config = dict(
    num_hidden_layers=12,
    hidden_size=320,
    num_attention_heads=5,
    num_key_value_heads=5,
    head_dim=64,
    intermediate_size=640,
    vocab_size=2966,
    hidden_act='gelu',
    norm='layernorm',
    norm_place='pre',
    norm_eps=1e-05,
    positions='learned',
    qk_norm=False,
    attn_scale=0.125,
    bias='none',
    tie_word_embeddings=True,
    parallel_block=True,
    init='normal',
    init_std_qkv=0.034,
    init_std_o=0.00694,
    init_std_up=0.034,
    init_std_down=0.00491,
    optimizer='adam_variant',
    learning_rate=0.00123,
    lr_mult_o=1.37,
    lr_mult_up=1.43,
    beta1=0.9,
    beta2=0.98,
    lr_head=0.00501,
    warmup_steps=485,
    schedule='wsd',
    decay_fraction=0.565,
    decay_shape='sqrt',
    final_lr_fraction=0.02,
    batch_tokens=[65536, 131072, 196608],
    max_seq_len=384,
    doc_mask=True,
    train_tokens=515600000,
    max_steps=4027,
    dataset='wikipedia_en',
)
Each number is 128 + 24 x the weight over its row's rms, rounded and kept within 0 to 255. Layers, rows and columns count from 0. The size above them is the row's rms in percent of the matrix's.

# layer 6 MLP down (transposed), 640x320, rms 0.0432, rows 359-383, columns 0-63
size [ 98 101  96  97 105  99  97 103 108 107 108 102  99  98 101 100  94  88  92 100 107  95 108  98 109]
[[174 156 167 113 107 135 158 131  90 152 111 114 173 115 160 102 112 159 125 117 158 116 148 140  89  75 144 126 128 149 121 133 158 135 117 155  84 113 141 140 142  92 164 141 124 128 113 122 104 122 160 117 120 165 111 133 142 133 115 121  93 156 119  89]
 [160 155 159 115 132 105 109 114 174 135 127 130 117 178 133 121 129 167 107 133 105 118 133 106 107 113 129 122 102 143 100 136 143 143 157 122 120 154 155 135 132 124 113 147 144 155 142 112 139 155 129  92 143 123 168 139 166 117 103 121 165 107 180 166]
 [ 89 105 145 128 134 157 130 138 121 140  98 104  99 136 119 112 133 122 101 116 107 158 113 132 114 143 149 153 113 142  91 128 101 129 179 162 139 142 146 139 113 116 141 168 140 141 162 135 105 124  78 124 152 115 105 110 156 113 108 121 102 102 109 160]
 [145 122 112 140 135 105 153 112  79  95 147  98 102 112 148 144 115 116 112 113 112 100 128 113 138 118 169 139 152 145 110 159 150 175 132 165 112 136 103 156 182  90 109 148  96 101 137 146  87  98 127 103 105 118 102 126 106 130 132 161 166 119 176 144]
 [111 132 157 140 138 111 107 125 125 158 119 130 150 150  55 108 171 113 127 120 122 105 128 139 119  68 175  93 111 154 123 162 104 123 127  97 134 173 107 120 155 131 105 103 161 129 118  97 161 138 115 112 103 134 107 125  82 110 112 131  92 128 167 123]
 [101 147 170  79 146  98 161 154 108 125 173 159 169 107 102 105 151  88  95 118  82 154 168 188 128 140 106 109 107 138 139  75 152 134 147 146 124 142  74 147 144 132 136 103 164 142 130 157 133 130 110 109 122 104 133 150 149 111 139 146 116 132 105 134]
 [135 145 105 128 147 122 138 137 133 131  94 109 115 122  78 121 142 152 127  86  95 101 141 159 123 164 100 123 136 153 113 133 134 126 154  99  99 114 141  79 181 160 102 108 119 128 132 116 152 104 147 140  99 109  92 154  98 159 107 117 156  93 146  87]
 [ 97  95 134 137 158 135 123 107 131 104  99 119 123 104 143 132  97 142 110 130 150 147 117 116 150 151 135 124 112 147 106 144 123 105 107 128 115 165 135 114 126  83 132 108  98 127 114 177 104 111 109  91 137 118 157 129 115 129 152 142 184 104 134 109]
 [146 150 141 116 144 122 119 124 167 111 135 119 125 123 140 147 110 109 121 105 141 148 143 132 134 172 102 108 109 126 127  60 140 141 117 135 105 114  99 160 103 112 110 107 129 118 152 112  85 106 138 118 142 160 132 164 128 174 115  82 104 139 129 102]
 [123 161 132 122 120 127 121 144 114 119  98 107 108 163 124  64 121 111 167  91 129 116 118 169 110 105 145 151 157 155 176 117 139 158 140 122 128 137 118 132 109 165 159 129 134 112  80 133 190 115 154 125 141 150 113 112 145 134 130 113 107 102 146  91]
 [169 118 157 147 112 125 139 107 134  96 125 140 146 221 159 133  90 103 121  80 136 151 121  66 154 141  93 107 131 159 136  98 124 155 107 141 123 120 161 143 139 150 137 134 145 134 142 181 130 132 144 163 127 104  73 180 131 139 153 140  89 141 142 120]
 [130 158 152 155  84 107 146 120  93 123 122 104 108 117 139 139 117 119 125 120  92  97 131 112 110 174 138 110  99 131 137 107 126 142 163 121 135 168 149 149 112 123 120 191  70 165 142 129 102 150 152 149 118  87 139 111  82  92 114 128 109 130 118 144]
 [ 94  99  92 120 130 112  96  95 130  73 150 132  74 146 140 107 120 123  86 116 130 119  92 108 123 182 174 168 141 141 103 116 101  94 149 123 152 111  87 131 141 128 107 132 123  86 158 158 144 101 137 122 148 148 132 175 149 149 156 129 116 136 171 126]
 [110 101 126 139 148 155 178 114 146 128 152 119 160 115 131 124  74 146 129 118  97 100 100 164 138 127 107 162 138 155 111 166  89 173 120 148 100 142 125 106 146 134 124 134 108 107 101 150 102 132 126  87 146 128 133 144 128 125 161 142  71 128 143 137]
 [ 92 107 113 111 169 119 101 139 116 106 115 147 154 142 135 152 154 112 117 123 136 106 135 145 162 133 134 150  87 109 100 129 105  93 156 133 130 141 178 134 133 153 137  83  81 136 112  84 186 115 134 108 139 136 143 138 133 127  94 155 139 111 163 123]
 [109 113 135  90 128 135 140  89 124 153 105 127 107 110 182 128 102 132 140 132 146 111 161 123 102  81  96 142 160 127 110  98 145 145 141 103 131 110 114  94 131 165 121 113 140 117 147 105  72 150 159 142 124 144 163 110  72 175 125  96 105 155  83 152]
 [134  96 175  91 130 135 149 123 148 142 144 130 121 112 122 118 131 143 130 141 168 116 138 192  97 148 149 124 163 155 100 104 146 110 134 126 149  87 127 153 163 137 136 104 192 130  92 112 147 103 135 112 115 159 128 111 135 180 106 143  96 112 125 102]
 [140 147 149 118 160 143 141 127 127 124 163  84 106 153 137 147 153  77 150 113 145 137 104 157  75 106 147 130 152 141 122  95 127 128 100 141 105  89 120 178 136 140 120 113 116 147 111 121 152 166 146 191 151 113 171 136 126 108  60 128 125 178 107 167]
 [143 160  95 156 137 113 125 146 154 166 101 127 129 137 125 119 121 103 156 103  98 183 162 124 129 140 142 107 145 128 175 128  85  95 116 139 127 172  93 153 149  77 184 135 189 130 169 147 124 154 135 115 162 156  92 152 146 156 130 100  98 107 142 142]
 [150 134 143 108 110 102 127  93 128 111 117 114 104 114 144 133 154 112 154 130 114 157 148 170 112 109 114 137 121 113 133 149 141  98 119 144 148 141 112 131 171 122 139 171 153  83  82 117 109 101 123 115 118 161 120 129  74 140 137 116 137 139 100 163]
 [150 104 108 136 142 120 146  91  94 164 125 175 135  81 101 144 136 121  94 112 128 130 155 148  85 150 121 178 145 176 125 150 172 132 124 147 161 172 111  98 154 118 159 103 138 148 106 136 110 149 137 125 119 135 123 138 172 121 127 144 166 116 183 144]
 [163 125 127 144 134  92 146 157 137 144 128 143  96 124 115  83 152 135 147 126 115 138 144 100  95 138 141 137 164 161 116 137 160 134 177 122  87 102 111 145 141 162 127 127 106 101 171 112 138 126 147 173 132 129  92 127 124 162 124 138  96  90  97 104]
 [159  89 130  85 169 116  91 121 157 120 159 108 177 115 101 108 154 118 140 103 152 129  75 116 134 158 114 134 156 126 116 134  91 138 150 127 102 104 116 169  94  97  88 157 166 123 120 150 125 145 162  93 158 104 108 137 115  96 146 116  87  84  94 149]
 [ 97 100 137 163 161 139 129 136 137 141 144  86 115 123 145 111 135 139 120  96 138 140 143 130 121 155 144 162 147 114 108 132 128 138 139 135 131  86  91  94 158 129 103 116 102 111 153 127 160 162 134 125 121  93 117 141 108 125 113 129 136  84 159 117]
 [118  99 101 114 111 144 127 130 106 102 143 104 133 125 142 138 146 148 102 116 125 113 100 122 134 116 118 122 149  94 105 140 130 153 143 103 132 166 101 130 145 137 200 113 127 140 151 112 123 122 106 139 162 132 111 134 131 127  98 145 144 107 166 130]]
# layer 6 MLP up, 640x320, rms 0.0652, rows 360-383, columns 0-63
size [ 95  99  93 110 110  95 105 109  99 100 106  98  88 105 100  82  92 101  92  96  85 107  95 107]
[[125 123 120 146 118 161 139 141 105 131  96 101 106 127 142 130 123 109 115 165 155 119 112 147 120 136 143  69 152 101 162 110 138 115 150  67 148 125 161 120 142 110 100 142 120 101  69  99 136 113 132 132 125 162 126 122 125 113 146 155 147 125 124 100]
 [153 111 159 122 129 150 169 137 133  81 113 143 182 150  82  95 120  67 157 149 118 142 142 142 122  72 140 106  96  94 137 122 136 160 173 121 133 136 132 111 129 135 112  71 152  73 114 142 134 153 128  91 145 140 151 112 132  90 132  79 129 161 139 100]
 [103 154 130 135 133 150 181 145 118  99 117 126 161 128  99 125 114 134 105 120 120 165  98 140 121  85 116 158 113 143 107  94 147 138 105  96  87 110 110 132 127 177 105 106 158 149  89 145 148 145  98 108 152 125 147 141 144 156  86  82 129 140  76 152]
 [156 171  89 110 117 128 145 131 154 128 105 122 131 157 122 117 100 133 140 138 136 139 106  91 149 138 149 112 101 125 139 141 151 167 119 127 153 134 121 161 111 114 126 155 114  92 133  98 129  99  88 153 115 135 145 131 123  89  93 131 105 120 116 149]
 [133 170  75  91 108  98 106 131 149 120 127  82 129 122 137 166 154 161 156 176 137 122 127 125 131 179 161 169 134 116 117 139 145  85 116 120 134  87 116 115  99 118 144 112 148 106 123 133 163  73 143 133 119  80 149 136 102 132 113 116 146 122  79 119]
 [129  93 129  93 123  97 106 153  91  90 106 113 112 113 126 100 107 104 130 121  94 110 145 109 125 132 143 107 129  93 117 143 162  71 152  91 113 171 138 136  75 135 156 129 141 139 150 137 109  96 169  83 113 116 162 118 117 135 153 133 119 145 108 153]
 [184 107 151  83 117 114 132 104 124  94 122 118 127 137 113 153  64 158 161 188 133 124 140 162 122 145 125 120 155 111  69 157 162 106 155 124 113 117  93 100 124 176 169 113 153 173 106 111 197 126 122 115 117 134 147 136 141 120 157 128 122 132  90  58]
 [178 143 128 112 156 130 162 102 142 125 110 107 102 114 129  89  89 102 152 126 128 144 101 105 104 133 111 122 113 111 190 123  97  85 124 136 142 136 132 130  88 150 169 154 141 152  78  79 150 112 179 137  98 108  81 160 116 172 167 114  96 125  67 147]
 [111 165 148 174 140 113 174 135 178 142 142 155 115  89 106 130 129 129 128 155 114 160 121 138 154 146  95 121 168 130 140 133 115 113 138 111 138 114 128 154 126 130 142 115 129 181 139 160 150 118 177 119 129 131 153 137 179 101 116  51 159 147 132 136]
 [ 95 117 127 162 133 145 144 131 126 157 123 117 134 123 131 160 147 112 127 136 120 145 108 120 129 137 104 148 100  51 126 157 137 129 132 102  86 156 124 138 150 169 108 116 139 104 133 122 134  88 134 152 166  96 121 138 127 158 107  70 114 142  91 140]
 [120 151 126 124  90  77 151 106 138 146 143 114 100  94  95  89 150 118 128 135 132 128 156 153 105  86 126 117 105 120 100 103 136 140  74 128 125 129 114 103 144 154 134  88 139  74 146 114 142 130 146 137 163 133 134 121 127 152 133 101  93 144 128 105]
 [185  86 171 144 125 105 148 138 101 168 107 123 154 132 122 133 117 149 126 146 112 172  74 118 115  90 147  82 121 124 126 108 121 130 124 121 109 153  96 133 152 105 137  80 107 144 116 143 111 101 159 135 121 124 148 134 111  77 129 131 104 120 108 170]
 [143 122 172 164 123 126 137  99 159 133 121 143 137 135 124 180 133 157 154 143 108 150 123  63  78  65 121 131  58 109 134 112 129 149 129 132 140 109 100 123 143 126 141  87 124 145 114 122 116 125 105 137 153 121 134 109 177 123 109 137 144 132  82 129]
 [120 109 136 131 101 132 133 107 167 107 130 184 118 116 111 144 128 136 143 140 101 166 143 107 114 127 124 144 176 151  82 116 125 137  89 131 138 103 166 141 137 122 133  93 120 115 117  88 129 139 119 123 114 137 115 133 198 148 144  90 159 163 128 166]
 [127 100 133 123 122 127 117 123 119 150  87  82  69 120 117 134 102 141 140 129 165 137 112 131 128 122 155 125 131 139 127 103 102 123 136 126 160 139 120 186 132 131 128 136 112 136 133 154 167 129 148 122 131 156 160 165 122 114 163 115 116 139 149 106]
 [133 176 152 149 113 137 168 119 136  96 141 134 132 166 120 125 140 131 171 127 139 130 114 122 119 106  80 139 143 153 109 100 113 102 133 144 134 139 118  62 121 151 143 103 130 140 116 129 120 126 143 116 140 174 110 128 141  45  97 157 134 103 117 108]
 [131 131 124 115  97  97 144 149 116 132 106 123 167 112  91 136 138 144 170 132 141 124 110 146  91  84 175 136 121 133 105 148  93 143 163 129 147 136 145 154 112  72  93 135 131 118 153 144 129  62  98 111 112 129 101 167 132 133 129 102 122 116 106 100]
 [177 126 110 166 125 110 117 144 154 155 136 135 111 112  88 127 173 134 141 152 111 165 158 145  79 154 141 131 167  96 145 118 171 127 155 104  85 147 151 107  80 127 111 157  79 119 159 101 164 115 127 161 116 129 178 104 143 115 182 108  97  76 158 125]
 [116 135 128 130 129 146 143  97 131 103  57 131 135 131  90 127 108 143 122 130 144 173 149 148 150 132 116 151 107 100 131 123 122 102  89  79 117 105 105  94 128 127  87 136 130 135 156 151 126 134 149 134 144 138 169 178 125 102 115 153 128 129 155  97]
 [124 153 151 164 108 104 164 117 127  97 131 148 110 198 138 150 110 147 148 142  95 129 145 133 152 132 138 124 176 134  90 125 122 153 187 124  95 109 155 143 142 131 122 126 115 122 136  92 120 114 116 142 116 143  88  77 145 115 100 145 102 164  80 114]
 [131 135 138 148 118 148 147  99 145 119 136 122 132 142 108 155 104  97 157 127  97 129 148 126 164 141 127 137 145 110 155 153 126 120  85 117 149 155 153 118 126 167 132 122 114  97 165 102 166 108 130 123  81 188 144 135 147  76 107  84 142 139 142 128]
 [131 150 102 117 121  95 195 163 181 121  60 142  70 131 111 138 134 122 126 150 137 157 146 150  89 131 138 104 156  65 146 116  86  75 121  87  86  97  82 178 103 132  99 131 104 177 150 124 141 116 133  99 173 133 147 148 128 147 151 124  83 118 172 171]
 [136 115 188 144 127 127 166 145 149 124 113 124 146 121  76 177 145 120 169 161 126 103  76 151  94 108 135 154 124 162 115  98 147  97 109 141 110 112 115 153 115 123 151 145 130 139 163 124 157  87 111 125 160 137 103  86 138 138 102 105 141 127 114 132]
 [140 166 161  97 148 145 121 116 165 124 118 113 173 117 118 131 102  96 131 148  91 121 118 184 114 128 127 115 156 137 139 111 163 129 196 119 106 118 146 136 111 182 113 154 100  96 154 129 136 103 122 131  97 133  79 120 128 150 141  94 136 131 116  95]]